python train.py --num_hidden_layers=26 --norm_eps=1e-05 --init="normal" --init_std_up=0.0271 --max_seq_len=768 --doc_mask=true --dataset="wikipedia_en"
Each number is 128 + 24 x the weight over its row's rms, rounded and kept within 0 to 255. Layers, rows and columns count from 0. The size above them is the row's rms in percent of the matrix's.

# layer 6 MLP gate, 832x320, rms 0.0395, rows 659-687, columns 80-159
size [102 101 104  98 114  98  97 102  99  89 102  95 107 100 104  98 100  88 102 107  92  99 106 101  96 100 110  93 101]
[[144 128  80 116  93 131 129 120 145 119 119 147 156 126 160 138 125 132 125 156 182 126 125 121 133 130 137 163 160 128 137 173 172 119 164 150 158 115  84 117 131 130  86 162 102 154 133  95 142 114 100 163 162 144 136 120 159 147 116 155 134 134 151 127 143 128 112 124 131 118 133  96  97 115 115 142 104 125 109 154]
 [121 119 135 109 117 117 140 128 123 141 146 129 117 108 166 118 141 127 112 131 129 139 143 130 134 135 162 101 158 102 135 201 123  82 140 106 122  97 136  85  99 105  97 117 112 125  92 102 130 102 161 105 141 163 111 142 125 116 109 138 144 118 142  90 138 171 110 109 103  97 164 108 135 113 119 129 148 160 134 163]
 [153 144 113  93 169 133 138 161 137 123 117  93 154 116 121 147 116 141 100 152 130 160 173  89  96 104 149 106 161  91 107 165 157 109 135 153 147  96 135  79 102 121  96 100 109 101 145  84 147 141 159 141 131 160 105 103 151 103 150 157 134  87 126 110 156 148 142 155 106 103 121  91 123  95 121 155 142 117 114 166]
 [150 142  85 103 117  82 106 155 156 133 136 122 157  63 127 150 157  96 122 146 154 127 152 115 118 177 124 116 138  96 123 137 141  73 119 193 190 128 131 102 125 130 101 105 107 101 184 104 120 131 149 149 127 137  93 110 139 115 152 168 119  78 170  90 132 110 128 138 123 115 132 100 129  94 132 130 143 105 114 123]
 [166 150 108 112 132 126 126 160 133 148  88 123 135 136  97 133  94 129  70 123 168 134 109 143 137 130 116 101 116 116 100 135 112 122  99 202 160 107  84  86 138  77  78 146  95 109 108 114 112 155 146 131 136 133 130 110 130 119 174 111  97 128 126 141 118 129 106 149 117 103 113 108 122 132  76 132 153 146 113 163]
 [126 122 107 143 189 139 110 168 110 131 142 149 132 117 120 128  97 135 123 155 126 177 116 121 131 102 153 106  95  92  93 202 157 109 106 131  89  81 114 127 156 150 113 132  77 101 145 107 115 133 119 144 122 126 102  99 119 124 135 147 115 130 149 134 178 137  68  90 133  84 160  78 124 132  99 129 180 122 121 177]
 [139 188 130  92 131 119 118 118 133 119 124 100 133 108 113 143 111 160 127 158 113 142 136 111 108 121 122  98 170 115 119 127 120 130 148 103 152 113 132 106 126 131  96 116 111 141 126 105 173 149 142 104 161 149 129 104 130 108 143 119 138 106 164  91 134 130 119 145 113 129 136  82 111 119 102 132 123 146 144 128]
 [123 146 126 106 127 134 127 117 105 118 176 164 130  83 121 118 124 143 127 166 156 138 102 138 106 111 140  87 103 103  99 137 142  92 131 119 167 109 105 109 133 111  99 147  99 145 132 128  98 140 129 126 135 176 111  86 104 133 165 132 153  96  97  98 138 123 107 142 118 167 101 116 114 111 127 143 132 121 120 145]
 [134 125 148 114 141 158 107 148 148 120 135 152 153 132 135 125 131 172 105 149 129  96 110  94 146 112 164 142  96 138 130 132 136  96 116 115 124 156 102 138 135 114  96 112 131 149 124 132  91 168 155 144 146 144  99 144 135  97  96 134 150 130 151 146 141 142 118 139 130  91 135 138 105  90  98 150  98 146  89 150]
 [140 139 110 110 126 114 122 162 123 141 123 135 157 103 142 148 140 164 105 149 156 125 118 106  72 123 117 120 122 102 115 162 166 124 135 146 143 107 141  56 113 127 100  86 104 114  92 105 137 157 145 150 118 154 121 124 141 122 162 144 155  77 131 112 100 126 117 144 100 122  91  95 110  93 150 145 129 106 106 163]
 [143 176 100 106 160 132  85 153 159 117 111 152 138  85 122 164 145 130 100 160 144 143 125 120 111 107 146 118 109 100 131 142 135 103 102 149 155  78 112  90 100 111  92 115 106 144 115 108 156 178 121 133 115 134 107 104 127 120 121 127 142 120 118 105 127 176 136 159 113 147  97 102 139 103 122 111 140 118 130 131]
 [134 136 110 102 140 126 129 125 171 123 152 134 184 112 118 134 150 122 112 124 152 128 153 125 118 114 139 125 130 105 137 192 141  78 127 132 154  76 135  75 130 128 112 106 123 113 162  79 153  77 163 116 128 142  49 123 156 107 148 147 149  84 154 142 150 103 101 147 107 124 126 108 162  98 103 145 159 140 164 153]
 [145 145 103 118 142 126 146 164 131 134  98 125 157  94  95 130 153 175 121 137 143 121 168  96  93 127 135 122 148 105 114 123 141  87 117 130 163 104 114 105 134 106  82 137 102  85 132 115 132 120 159 143 156 137 123 125 171 123 134 136 138 112 142 133 137 152 120 164 134  98 137 129 118  92 124 124 140 129 100 197]
 [149 150 135 122 173 155 109 139 123 113 126 144 158 121 125 161 127 154  98 135 107 144 143 108  94 112 124 126 147 122  98 165 158  95 132 148 113  82 116 100  98 117 112 117 122 105 135 109 124 110 150 146 118 146  80 109 131  93 143 145 127  81 135 117 135 104 124 163 142  92 138  76 125  90 127 125 129 118 114 144]
 [110 108 155 138 157 130 137 132  85 129 135 154 159 113 118 113 162 120  91 126 135 129 151 130 134 128 132 137 106 125 116 150 134  74  95 160 142 125 142 110 105  89 120 147 127 116 142 126 130 117 171 119 182 139 108 125 147 116 139 146 125 126 154 112 149 140 105 138 115 110 108 149 126 130 152 187 135 127 119 117]
 [147 124 129  82 145 138 121 123 133 110 128 143 145 130 101 151 108 122  98 157 149 135 130  90 117  75 152 135 141  95 110 166 161 117 142 140 141  82 129  94  82  92 107 113  84 115  96 138 152 155 145 128 161 153 114  63 171 107 149 161 131 122 157 128 161 123 129 136 102 104  93 111 131 109 103 145 111 121 126 139]
 [147 120 129  88 112 102 111 120 216 125 113 108 172 107 184 146 154 143 118  90 128 134 188 118 105 136 105 142 115 121 144 132 138 112 160 142 166 131 107 100 134 112 117 149 132 148 126 122 127 141 117 147 125 137 102 155 155 141 153 138  90 103 142 103 116 100 168  87 109  93 128 116 103  95 102 206 106 128 136 178]
 [162 148 112 109 146 126 146 147 131 131 107  82 136 140 120 139 163 125 113 152 147 143 152  78 135 126 112 194 131 105 129 138 131 120 112 139 132 156 112  88 105 121 107 106 136 126 153 136 115 144 130 189 152 120 108 182 143 134 123 169 115 105 148 141 113 128 103 132 149 120 117 126  89 128 115 132 143 145 153 133]
 [136 130 154 112 148 138 140 146 133 125 105 138 124 154 142 138 162 127 103 156 142 120 180 128 138 110 142 130  82 108  75 119 136  87 100 160 106 120 100 136 114 112 149 134 109  97 112  96  63 102 163 154 154 142 117 115 153 107 167 145 147 124 145 155 114 136 133 105  85 107 102 129 104  97 123 103 118 161 168 144]
 [183 139  90 113 171 112 108 129 135  77 117 147 118 115 138 145 103 141 123 121 126  95 143 120 133 148 147 103 140  95 126 157 112 129 139 121 146 100 128 108 150 137 118  79  91 136 165 156  91 137 116 127 141 120 123 136 179 131 166 135 132 137 133 118 144 178 123  96 114 133 138 138  93 129  91 119 143 118 141 138]
 [150 167 104 126 185 140 107  93 163 150 146 123 120 128 153 141  90 138 129 178 127 193 113 120 109 122 147 138 130 141 140 129 183 135 147 136 101 108 117 135 148 123 117  96 124 142 204 144 147 162 143 149 139 153 110 124 140 125 171 177 141 102 144 108 158 167 103 135 125 122  92 104 104 101  98 127 142 188 112 143]
 [119 150 130 113 150 159 105 158 104 134  91  92 205  85 183 169  98 158 102 126 127 177 145 117 133 130 123 124 157  94 132 114 144 143  96 136 153 127  77 113 126 131 103  97  81 123 145 139 117  94 116 150 143 178 107 119 157  93 136 139 134 119 136 113 124 121 133 101  93 121 117 133 129 131 134 132 136 104 139 148]
 [104 132 115 128 160  54 125 129 109  97 190 153 160  96 164 147 119  99 119 108 128 153 157 125 109 120 110 125 149 126 141 133 144 127 136 151 152 105 104 104 152  76  97 151 123 140 137 105 122 118 151  97 130 167  71 110 126 156 112 172 142  70 136 134 160 132 104 113 127 126 133 110 120 119 157 133 177 118 135 143]
 [134 168 108 105 125 134 123 199 117 126 148 131 147 142 108 116 151 144  83 121 142 127 128 114 130  75 143 121 163 102 115 154 152 105  92 154 162 131 135  77 108  78 126 137  95 114 136 116 152 113 156 105 144 135  99 136 182 123 158 173 145 128 162 106 134 169 124 160 102  92  84 124 117  90 116 163 132 122 107 145]
 [159 184 120  99 109 123 118 170 158 131 117 109 136  97 118 159  98 170 115 129 104 135 119 122 135 117 182 127 158 125 144 120 131  94 146 124 102 117 155 112 109 136 110 119 130 144 123  93 135 164 132 159 141 143 113 125 116 108 140 147 145 102 152  93 141 133  88 140 113 100 102  92 131  96 100 142 150 150 116 157]
 [122 153 144  95 164  87 136 142 150 113 158 121 157 114 146 160 153 129 112 143 145 141 156  95 106 132 150 111 146 104 108 171 141 103  82 144 136 123 101  92 130  57 119 144 122 103 111 121 124 150 169 141 136 148  96  98 129  90 140 140 102 115 123 118 151 157 104 139 111  94 125  91 123  81 101 150 142 103 133 171]
 [158 166 107  93 136 107  95 153 127 159 117 102 140 134 144 107 136 151 115 135 155 129 157 101 124 119 142 117 101 101 112 144 141  85  76 120 171 138 122 109 120 133 114  92  59 114 131 103 127 116 122 168 127 145 123 123 164 128 161 145 121 125 136 132 151 149 106 145 109  86 134 138 133 113 102 177 118 164 110 182]
 [138 142 103  65 146  95 129 166 119 140  98 145 144 144 141 142 139 133 101 151 128 149 167 100 110 146 155 124 141 109 114 157 155 108 136 140 158 106 112  83 108 145  98 115 115 109 130  95 118 123 148 136 118 126  87 118 147 102 160 172 120 124 125 109 113 146 102 115 132  97 111 130 141  72 123 143 122 100  84 139]
 [113 122  83 110 121  95 132 170 117 155 160 118 154 111 155  87 103 131 100 100 141 146 112  90  96 133 158 146 139  79 135 139 164 163 111 123 127 106 118 101 152 113 106 104 102 110 151 126 151 112 132 121  90 103 139 129 141  94 179 132 149 136 175 149 171 181 102 115 113 116 144 106 134 108 126 159 171 137 118 149]]
# layer 6 MLP up, 832x320, rms 0.0349, rows 659-686, columns 80-159
size [105 100  78  91 137 104 100 107  97  84  93  88 126  93 114  89  94  90 103  88  84  91 102 100  94  93  94  88]
[[101 106  77 116  93 135 137 115 179 117 118 147 147 138 186 120 126  98 138 147 142 125 100 135 134 128 147 166 157 141 162 169 156 124 163 148 139 129  92 106 137 128  71 175 111 166 114 110 114 105 107 163 149 143 142 115 174 161  78 149 135 143 157 138 127 137 124 135 143 134 153 140  90 139 120 141 109 113 119 144]
 [154 118 111 126 164 145  95 124 154 114  91 139 155 111 101 158 121 159  97 142 117 130 142  97 128 114 133 156  99  86  83  72 156 165 149 157 139 153 106 114 142 115 116  93 115 141 180 129 121 113  93 135 138 114 114  90 130 108 168 177 120 102 134 189 121  67 155 149 119 127  78 132 108  64 136 159 120 120 111 159]
 [134 148  90 111 126  86  78 173 123 133 148 164 139 106 161 142 132 147  95 150 165 119 133 129 136 146 138 136  79 102 108 132 139 118  89 141 138 141  96 116 153  84 129 126 101 141 124 146 124 110 134 157 152 139 117 133 134 114 135 138 158 150 169 139 125 101  69 117 105 140 109 138  99 101 103 116 143 145 114 148]
 [146 133 163 130 155 148 139 134 106 109 119 147 129 161 135 112  79 202 102 115 110 144 125 115 114  66 145 144 126 120 111 142 144 168 126  80  73 121 115 125 132 117 123 125 124 149  65 121 142 119 129 129 137 146 145 119 136 120 133 108 161 161 114 166 143 151 111 128 108 130 111 135 111 130  99 148 125 177 118 159]
 [131 122 117 147 114 153 139 138 117 164 110 119 104 166 103 113 114 102 108  94 162 143  95 166 170 140  81  84  93 162 141 104  97 130 124 175 138 132 109 123 164 100 117 173 113 102  97 127  91 168 115 112 111 127 156 135 116 138 158  98  81 156  97 181  98 101 118 159 153 128 134 133 145 158 121  93 154 105 134 124]
 [120 108 116 147  88 112 148  94 152 125 123 118 140 120 160 142 143 143 130 149 123 111 145  88 123 120 122 116 149 195  95  78 127 126 152 146 152 126 150 144 113 117 153 149 186 178 120 140 138 156 150 119 134 201 137 152 114 185 134 132 146  89 129 115 106 142 142 131 136 115  82 184 125 130 148 180  97 106  95  69]
 [137  87 115 143 118 111 158 136 120 144 144 139 138 128 155 152 123 110 122 120 153 163 135 119 129 132 132 162  88 119 119 125 168 108 120 171  95 128 115 130 133  97 140 110 128 132 161 126  75 120 120 157  79 115 125 136 108 118 119 136 130 156 115 142 135 151 132 129 111  96  95 143 129 111 151 134 115 131  83 134]
 [114 136 143 120 145 150 144 134  93 129 153  76 137 151 139  93 159 152 128 126  86 120 105 147 122 118 124 133 136 123 172 153 132 127  92 146 124 180 115 155 148  83 121  94 113 153  86 154 113 180 178 164 154  94 117 144 126 138 102 118 129 150 118 128 109 117  67 102 139 166 151 133 162 130 133 148  61  81 123 148]
 [114 110 165 140 132 169 108 134 148 111 147 174 124 144 137 119 131 147 124 142 108 103  95 102 161 141 151 163  94 160 136 121 120 116 108 113 133 168 119 164 129 116 124 119 154 153 122 139  99 186 162 131 144 112 115 164 120 105  74 119 119 157 130 148 145 139 132 119 139 112 144 152 135 119  86 127  90 133  94 127]
 [136 107  71 132 128 115  95 174 133 130 121 128 133  87 137 153  85 133 133  97 164 133 117 146 136 131 108 119 118  91  85 117 153 157 144 131 137 150 137 114 162 145 135 114 107 121 199 135 135 107 137 157 138 101 136 151 122 119 120 107 147 122  89  73 170 103 134 170  84 160 102 167  96 164 159 105 167 107 118 141]
 [123  96 128 130 134  83 172 129 110 129 136  94 136 132 149  79  66 152 116 128 132 123 165 129 102 151 138 122 150 112  97 143 157 159 136 109 106 174 129 147 163 132 144 146 132 100 148 127 123  76 161 141 168 139 129 140 143 117 143 130 131 121 143 114 146  95 108 111 107  80 170 109  88 132  93 147 140 136 116 139]
 [132 123 138 142 125 129 115 136  79 125 105 131  76 131 141 125 100 134 120 134 112 144 100 137 135 143 130 123 148 140 105  64 127 162 132 126  99 175 118 166 144 113 109 139 119 141  90 176 107 189 101 147 127 122 207 137 108 137 120 129 109 155 118 115 120 152 139 111 141 117 123 136  92 151 143 111  99 111  69 106]
 [148 117 123 160 104 138 152 125 119 149 123 146 145 110  73 113 159 153 160 133 134 116 150 103 109 150 117 140 168 139 145  93 113 128 157  99 165 103 117 139 121 141 113 149 114  87 133 155 112  96 138 138 156 117 162 151 127 149 108 103 122 136 120 134 137 149 134 147 157 109 140 142 162 114 133 106 141 108 140 171]
 [115 114 172 183 143 188 126  78 108 107 134 157 128 163 115 137 147 127 153  92 103 123 127 134 118 127 104 140 146 173 126 127 132 111 147 115 108  92 140 154 107 157 156 160 152 113 122 130  94 107 120 132  91 120 112 128  86 150 124 109 107 105  94 117 128  85 141 130 180 108 136 105 166 134 160  91 109 102 154  98]
 [105  88  93 156 131 142  91 132  86 162 141 129 151 142 155 126 140  85 135 114 114 114 139 112 142 139  98 140  85 126 145 135 122  49  91 139 112 112 139 114 126  92 156 159 142 115 146 142 151  90 141  99 139 123 132 161 160 157 145 144 106 142 178 101 136 119 153 162 123 107 100 152 112 155 162 149 120 107 138 135]
 [115 110 164 119  95 175 120  70 128 139 105 155 107 156  73 157 131 109 146 122 133 102 105 115 121  69 127 151 141 143 144 145 119 150 157 102 138  88 145 148  79 125 135 133 119 137 100 144 140 160 123 103 163 124 137  56 152 127 136 125 100 140 142 134 140 105 179 122 128 118  93 118 139 146 140 123  80 113 147  94]
 [ 44 131 140 150 176 136 162 176 122 103 123 157 111 145  94 101 105  90 101 139 131 133 132 127 153 124 115 119 170 110 114 140 147 102 137 134 104 153 109 154 162 100  91 115 103 137 141 131  88  75 121 123  96 129 153  99 133 107  93 131 166 157 120 135 124  96 139 142 106 181 131 150 139 167 147  95 121 148 126  97]
 [138 146 123 156  97 150 109 109 184 142 138 106  96 106 135 148 115 114 170  97 115 128 134 179  96 144 142  91 127  98 127  89 124 145 141 121 111 100 139 152 185 145 151 150 123 134 175 116 213 133 127  75 141 127 168  88 109 144 139  65 134 137 142 102 134 141 138 129 124 149 134 137 156 158 111 133 141  97 114 120]
 [136  95 130 112 115 119 167 119 130 121  67 122 129 137 117 151 116  85 115 161 142 154 141 126  72 148 137 168  77 115  96 113 156 115 118  83  74 134 117 143 143 125 140 112 129 127 120  90  83 149  73 130 179 139 142 137 128 108 119 155 132 139 109 171 156 160 119 122 114 128 103 123 165 120 105 129  87 128 152 143]
 [185 131 133 108 106  65 116 132 138 141 131 122 161 121 154 154 124 154 118 126 143 123 140  63 121 137 176 102 113 147 103 141 141 143 146 132 130  76 112 125 146  96 113 158 154 183 118  97 120 119 136 162 140 174 133 159  86 127 111 130 102 124 166 107 130 147  86 130  99 152 149 129 111 121 127 126 110 125 124 138]
 [119  85 142 103  75 117 160 174 101 103 102 143 144 114 104 128 156 139 103 100 119  88 166 136 120 122 108 109 144  73  91 132  86  85 111 128 163 137 148 100  99 126 107 153 119 114  35  92 114  87 128 112 122 125 140 134 108 102  85  99 126 137 112 148  87  94 119 138 112 136 172 141 146 134 138 146  99  67 114 100]
 [136  98 117 138 126  87 136  72 149  82 136 177  73 133  95 109 168 131 142 127 156 105 127 142 117 143 127 125  99 146 133 116 108 118 144 114 129 124 185 132 141 164 152 161 176 131 130 109 132 116 136 129  61  91 153 144 109 160 156 136 120 149 122 126 106 120 104 150 142 162 121 128  96 107 121 119 121 171 137 105]
 [122 136 155 122 157 128 148 127 106 159 133  99 151 144 110 116 109 125 148 113 143 120 112 151 122 111 141  48  97 132  96 117 123 116  88 102 114 120 103 124 160 142 102  98  95 186  85 143 102 146 109 147 139 120 171 111 120 137 126 102 119 118 116 106  88 138 118 128 119 169 126 144 138 141 142 152 184 105 118 129]
 [129 160 118 147 100 161 131 167  99 136 145 132 128 172  76  95 157  92 127  95 127  93  97 129 142  78 105 104 160 167 125 121 114 136  98 127 120 137 159 128  93 108 160 154 122 118 114 129 131 122 128  93 142  87 124 159 142 146 139 140 139 165 124  90 129 154 147 149 127 121  80 156 130 119 140 134 137 118 122 111]
 [145 132 120 116 115 138 110 128 125 125 129 194 119  62 140 115 113 147 110 147 114 140 133 110 126 144 163 115  96  90 173 144 127 146 138 168 144 123 129 135 129 102 177 142 146 134 149  97 136 126 150 135 120 153 143 122  95 172 168 111  96 104 144 117 138 111 115  56 115 114 103 143 108 109 165 150 136 118 119 146]
 [ 89 134 165 140 106 112 147  97 154 127 136 132 128 173 146 167 171  89 147 123 110 109 114 115 108 126 126 132 148 166 126 125 113 138 100 119 104 148 123 115 136 136 183 152 143 129 137 143  88 165 143 108 134 131 125 130  84 122 118 106  58 118  85 116 146 144 135 130 125  96 126 139 118 152 141 121 106 136 168 121]
 [138  79 137 157 128 121  84 121  94 131 127  60 117 150 186 121 146 114 182 124 143 119 107  98 135 101  93 142 138 149 111 112  97 104 106 132 149 133 162 134 112 194 131 139  94 120 149 150 106 128 122 158 113  93 128 113 122  94 124 138 133 125 156 134 162 153 128 125 133 128 154 143 163 142 121 160 111 166 123 165]
 [113 125 129 105 131 111 120 111 116 135  78 160 140 174 153 119 146  83 148 145 107 131 130 126 140 143 129 147 129 159 147 121 125 110 158 133 151 127 124 112 116 168 123 149 153 125 141  93  89 121 128 132 122  93 106 137 121 117 145 128  82 144 106 128 110 141 127 123 149 101 107 149 154 130 151 105 103  80  86 103]]
# layer 6 MLP down (transposed), 832x320, rms 0.032, rows 659-686, columns 80-159
size [110  92  66  87 113 109 100 113 103  84  97  95 105  82 109  85 100  92 112 108  85  96 109  96  96  83  97  89]
[[104 104 140 132 145 152 144 120 126 117 109 137 129 133 127 146 171 132 180 138 170 121 142 119 168 148 143 130 151 143  83 115 134 106 167 155 130 123 121 131 149 107 147 194 134 140 120 137 140 112 103 168 104  88 110 138 131 126 107 118 108 120 179 120 125 122 118 104 124 117 114 119 106 157 111 164  88 135 125 167]
 [125 130 129 100 117 138 117 145 111 149 152 125 102 135 143  87 162 132  57 123 118 100 153 116 145 139 160 136 145 144  86  90 112 114 148 129  98 141 128  87 139 103 149 150  95 112 147 139 104 135 134 144 146 138 123 118  89 139  95 114 114 152 108 103 133 126 105 132 115 123 178 150 126 117 149 140 174 166 132 141]
 [162 124 121 119 170 123 162 146 148 131 136  98 110 131 127 165 142 148  87 146 133 144 141  98  86 113 162  90 137 113 117 140 166 125 121 140 155 119 114  84  97  94 118 127 107 124 150 102 127 131 126 150 111 132 129 114 140  93 162 143 151 101  97 135 135 136 119 160  75 119 125 104 103 109 116 158 130 123 107 159]
 [120 108 104 108 115 112 168 152 135 181 138 115 110 110 172 158 121 124 135 114 169 131 102 124 121 141 144  98 137 123 118 147 115 138 131 183 143  90  94 116 154 116  92 135 124 115 149 140 109 167 146 156 163 133 105 132 146 140 154 123 147 121 125 108 126  99 139 153 135 141 116 122 122 117 126 104 127 110 144 158]
 [133 109 130 116 157 159 139 105  98 104  96 126 116 121 152 119  90 134 124  85  85 118 106 124 113 132  94 114 137 101 147 123 149 128 126 160 102 121 114 133 129 126 103 126 165 123 172 167  68 116 110 143 127  71 165 106 111 154 142  92  90 122 134 110  99 159 115 135 146 127 125 115 151 198 162  97 147 130  84 145]
 [130 137 158  86 119 175 147 126 139 101 144 109 106 151 127 138 141 137 100 120  91 136 170 136 105 128 132 156 121 190 174 115 179 151 143 101  96 123 151 124 115 141 114 153 163 156 109 112 140 108 142 145 144  80 109 140 150  92 120 134 141 141 121 136 161  97 137  84 132 138 130 108 175 170 156 159 116  98 116 122]
 [130  90  82 113 124 125  88 167  86  71 154 127  99 137 131 119 127 158 110 108 185  75  93 118 147 132 105  91 133 115 135 118 137 120 159 154 126 109 105  87  92 136 129 168 119 119 110 140 138 112 101 111 154 148 120 151 129 144 128 147 138 156 146  79 131 132  76 118 135  99 140 126 141 127 165  86 137 113  82 134]
 [106 126 117 123 172 136 112 103 143 122 129 152 123  99 163 131 121 117  98 127 123  47 127 127 131 135 140 141 118 117 139 138 113 129 162 151  59 101  95 165 147 108 133 151 121 136 147 102 101 169  65  88 141 177 158 124 123 132 169 122  96  92  95 149 136  97 108 131 109 137 143 172  93 128 138 139  99  80 182 125]
 [156  96 129 102 110 159 129 119  88  92 146 113 107 140 157  83 122 117 126 138 105 122 109 111 151 122 116 144 138 125 175  91 153 152 134 151 107 146 144 149 144 100 176 136 130 142  95 142 132 172 112 100 155 125 124 141 146  71 125 120  98 110 149 149 131 128 129 146 134 116 118 168 108 145  91 106 131 113 126  93]
 [131  95 102 110 120 139 132 148 147 135 104 132 167 141 132 153 147 154 100 156 171 127 111 114 134  98 151 133 144 147 146 163 138  91 141 129 106 106 152 111 157 114 106 120 169 151  77 102 170 148 160 101 103 172 123 138 131 139 117 163  86 117 119 140 110 140 119 116 172  89 163 122 114 138 136 182  81 128 111  91]
 [ 86 108  98 103 139 120  99 143 127 153  96 188 112  67  90 171 163 125 112 142 100 109 119 114 133  95 116 130 120 132 148 143 137 125 102 103 113 138 129 102 163 116 118 110 162 103 121 101  86 130 131 106 109 110 130 125 104 126 165 129 160 123  86 125 148 108 107 123 120 127 131 123 188 107 142 113 153  77  77 144]
 [121 109 155 155 177 109 122 137  86 120 150  97 128 161 128 135 160 119 131 118 107  94 102  89 146 115 148 168 114 163 193 157 154 122 123 148 123 111 119  96 137 101 111 145 133 143 147 128 142 118 132 117 140 137  86 124 131 137 101 132 143 144  75  96 145 122 143 144  84 107 148 157 150 102 115 137 170 124  98 150]
 [176 129 156 116 116 118 148 119  88 133 119  84 196 126 171 113 166 138 172 121 153 125 156 134 118 115 143 169 141 126 114 109 128 110 107 131 114 115  92 160 157 112 129 145 142  90 137 120 128 151 118 119 166  78  90 127 154 196 160  90 123 151 131 130 100 137 121 122 148 122 172 147 148 136 162 156 131 105 136 112]
 [ 92 134 155 131  90 113 161 124 134 142 120 149 106 145 139 132  95 136 149 118 135 130 128 125 163 178  99 161 137 141 120 122  97 129  93 124 106 139 129 138  97 137 143 144 142 158 163 136 157 120  97 121 112 108 149 126  91 186 118 117  88 104 129 161 123 129 137 133 141 123 176 151 112 168 159 117  92 139 143  99]
 [134 110 166 122 101 136 131  85 141 141 129 129 164 106 153 154 103 131 138 112 122 134 112  84 114 138 122 144 116 139 164 109 123 163 144 145 127 125 131 136 122 148 111 132 116 126 130 122 121 152  87 105 112  86 136 112 125 138 155 146 154 107 113 127 135 136  91 134 162 103 127 124 142 106 110  78  95 144 137 131]
 [134 123 122 146  93 116  78 103  87 118 145 162 111 159 111 148 131 136 155 147 124 124 134 161 148 147 154 147  84 146 134 138 106  80 169 100 126 130 126 141 123 152 134 151  95 114 121 141 124 110 111 143 117  88 127 134 129 134  86 143 125 125 156 153 127 154 136  95 149 151 177 117 164 155 165  90 169 127 138 156]
 [161 150 176 139 119 129 117 112 158 128 152 112 116 105 160 128 142 135 116 126  95 104 138 107  94 159 110 126  83 135 129 110 130 151 153 105 135  90 134 157 132  91 140 119 138 126  83  84 182 116 146 115 141 132 120 173 149 128 142 111 136 101 102  92 105 128 108 114 155 110 136 103 105 143 104 109 100 122 164 146]
 [108  87 135 132 129 129 118 148 148  99 104 201 157 133 145 121 121 134 127 156 107 121 102 137  94 118 116 114  88 153 100 138 133 125 131 106  98 172 141 166 108 124  93 122 123 139  73 103 126 115 134  96 125 177  67 120 164 100  89 116 122 137 149 135 146 142 144 121  71  99 134 140 182 120 163 104 116 153 126 125]
 [ 95 131 106 170 142 130 121 126  95 150  88 109 171  92 137 175 134  98 119 132 130 121 110 139 122  78 145 138 105 148 108 150 157 141 129 111  86 106 162 112 133 111 153 145 128 121 119 102 123 153 137 165 127 193  88 104 134 125 128 136 117 124 135 110 101 146 120 166 108 136 104 116 140 103  87 153 152 179 131 166]
 [132 147 119 153 157 183 104 106 142 120 128 169 142 136 111 104 136 103 114 147 113 142 142 148 166 125 135 144 152 119 154 132  95 137 143 176 116 122 157 142 101 145 146 148 110  77 153 215 118 157 113 135 111 135 120  98 171 117 146 143 142 127 111 162 128 140 141 125 132  89 129 149 119 141 163 111 116 128 143 143]
 [122 140 117 155 175 147 110  87 155 121 154 136 117 109 139 123 123 104 104 138 128 153 149 126  83 122 117 156 133 170 151 146 149 151 132 151 167 108 127 130 129 129 131 134 116 141 159 135 112 147 109 164 145 157 119 150 130 125 130 124 132 128 172 129 153 111 134 135 126 179 134 126 100 109 108 122 131 176 133 181]
 [110 151 124 123 131 106 112 102 151 159 119 127 125 157 128 159 156 103 119 150 103 138 118 129 149 102 127 141 109 138 165  80 113  73 107 108 106 129 136 128 118 126 141 123 112 125 123 100 133 122 119 129 117 124 150 172 144 128 120 124 190 134 129 203  82 133 142 101 130 136 123 113 149 154  86 150  89 125 130 108]
 [132 119 120 129 157 163 107 123 146 137 156 144  82 158 155 103 128 165  86 125 152 128 120  99 127 101 134 171 147 168 140  97 150 158  98  79 103 141 167 104  74 183 157 115  87 125 138 120 149 117 112 154 128  82  84 128 145 128 136 149 115 165 154 121 132  92  98 153 134 134 125 138 131 144 110 111 129 125 124 127]
 [ 90 105 154 155 146 152 149  87 134 109 116 147 132 141 143 130 111  85 167  93 107 169 125 147 138 131 149  94 120 186 163 115 108  92 187  92 102 156 116 121 149 159 155 188 171 125 149 140 131  99 102 131 130 127 139 122 114 150  84 118 106 126 123 153  92 136 148  95 149 123 114 171 155 155 131 132 156 118 126 129]
 [123  93 126 192 103 115 126 102 136 115 161 104 168 175 151 145 148 132 145 131 161 118 159 133 141 138 122 155 107 132  98  88 124  89 111 146 141  84 140 132 133 138 138 144 117  83 110 143 126 168 152 151 109 126  80 152 105  95 151 125 131 168  86 135 125 128 122 158 166 117 156 126 135 140 137 128 142 133  96 143]
 [164 131 121 137 107 125 129 135 105 133  97 126  93 126  58 110 127 119 182 115 125 107 157 182 127 138 118 157 149 115 144 108  64 127 148  96 119  97 112 162 150 111 119 136 128 141 119 134 142 111 142 118 151 128 141 121  98 149 125 133 120 107 166 150 106 150 136  78 115 154  88 114  99 164 167 124 110 104 125  75]
 [116  97 145 172  88 132 165  95 142 102 138 144 119 138 113  77 112 130 140 115 131 112 135 128 143 113 104 157 142 128 106 133  74  98  66 126 125 115 118 125 110 140 131 102 117 117  90 157 172  99 129 116 111 101 118 129 104 160  80 104 100 179 113 152 152 145 132 102 144 110 107 121 152 101 156 111 149 117 106 117]
 [132 116 143 159 136 133  93 119 111 119  56 133 121 131 119 126 116 115 156  90 136 131 118 125 192 127 117 125 145 109 125 133 111 113 161 109 112 125 179 157 113 127 163 114 151 152 119 130 122 147 109 127 113 127 155 164 119 149 143 166 137 139 116 168 103  99 158  85 157 124 155 101 130 144 158 119 168 170  89 117]]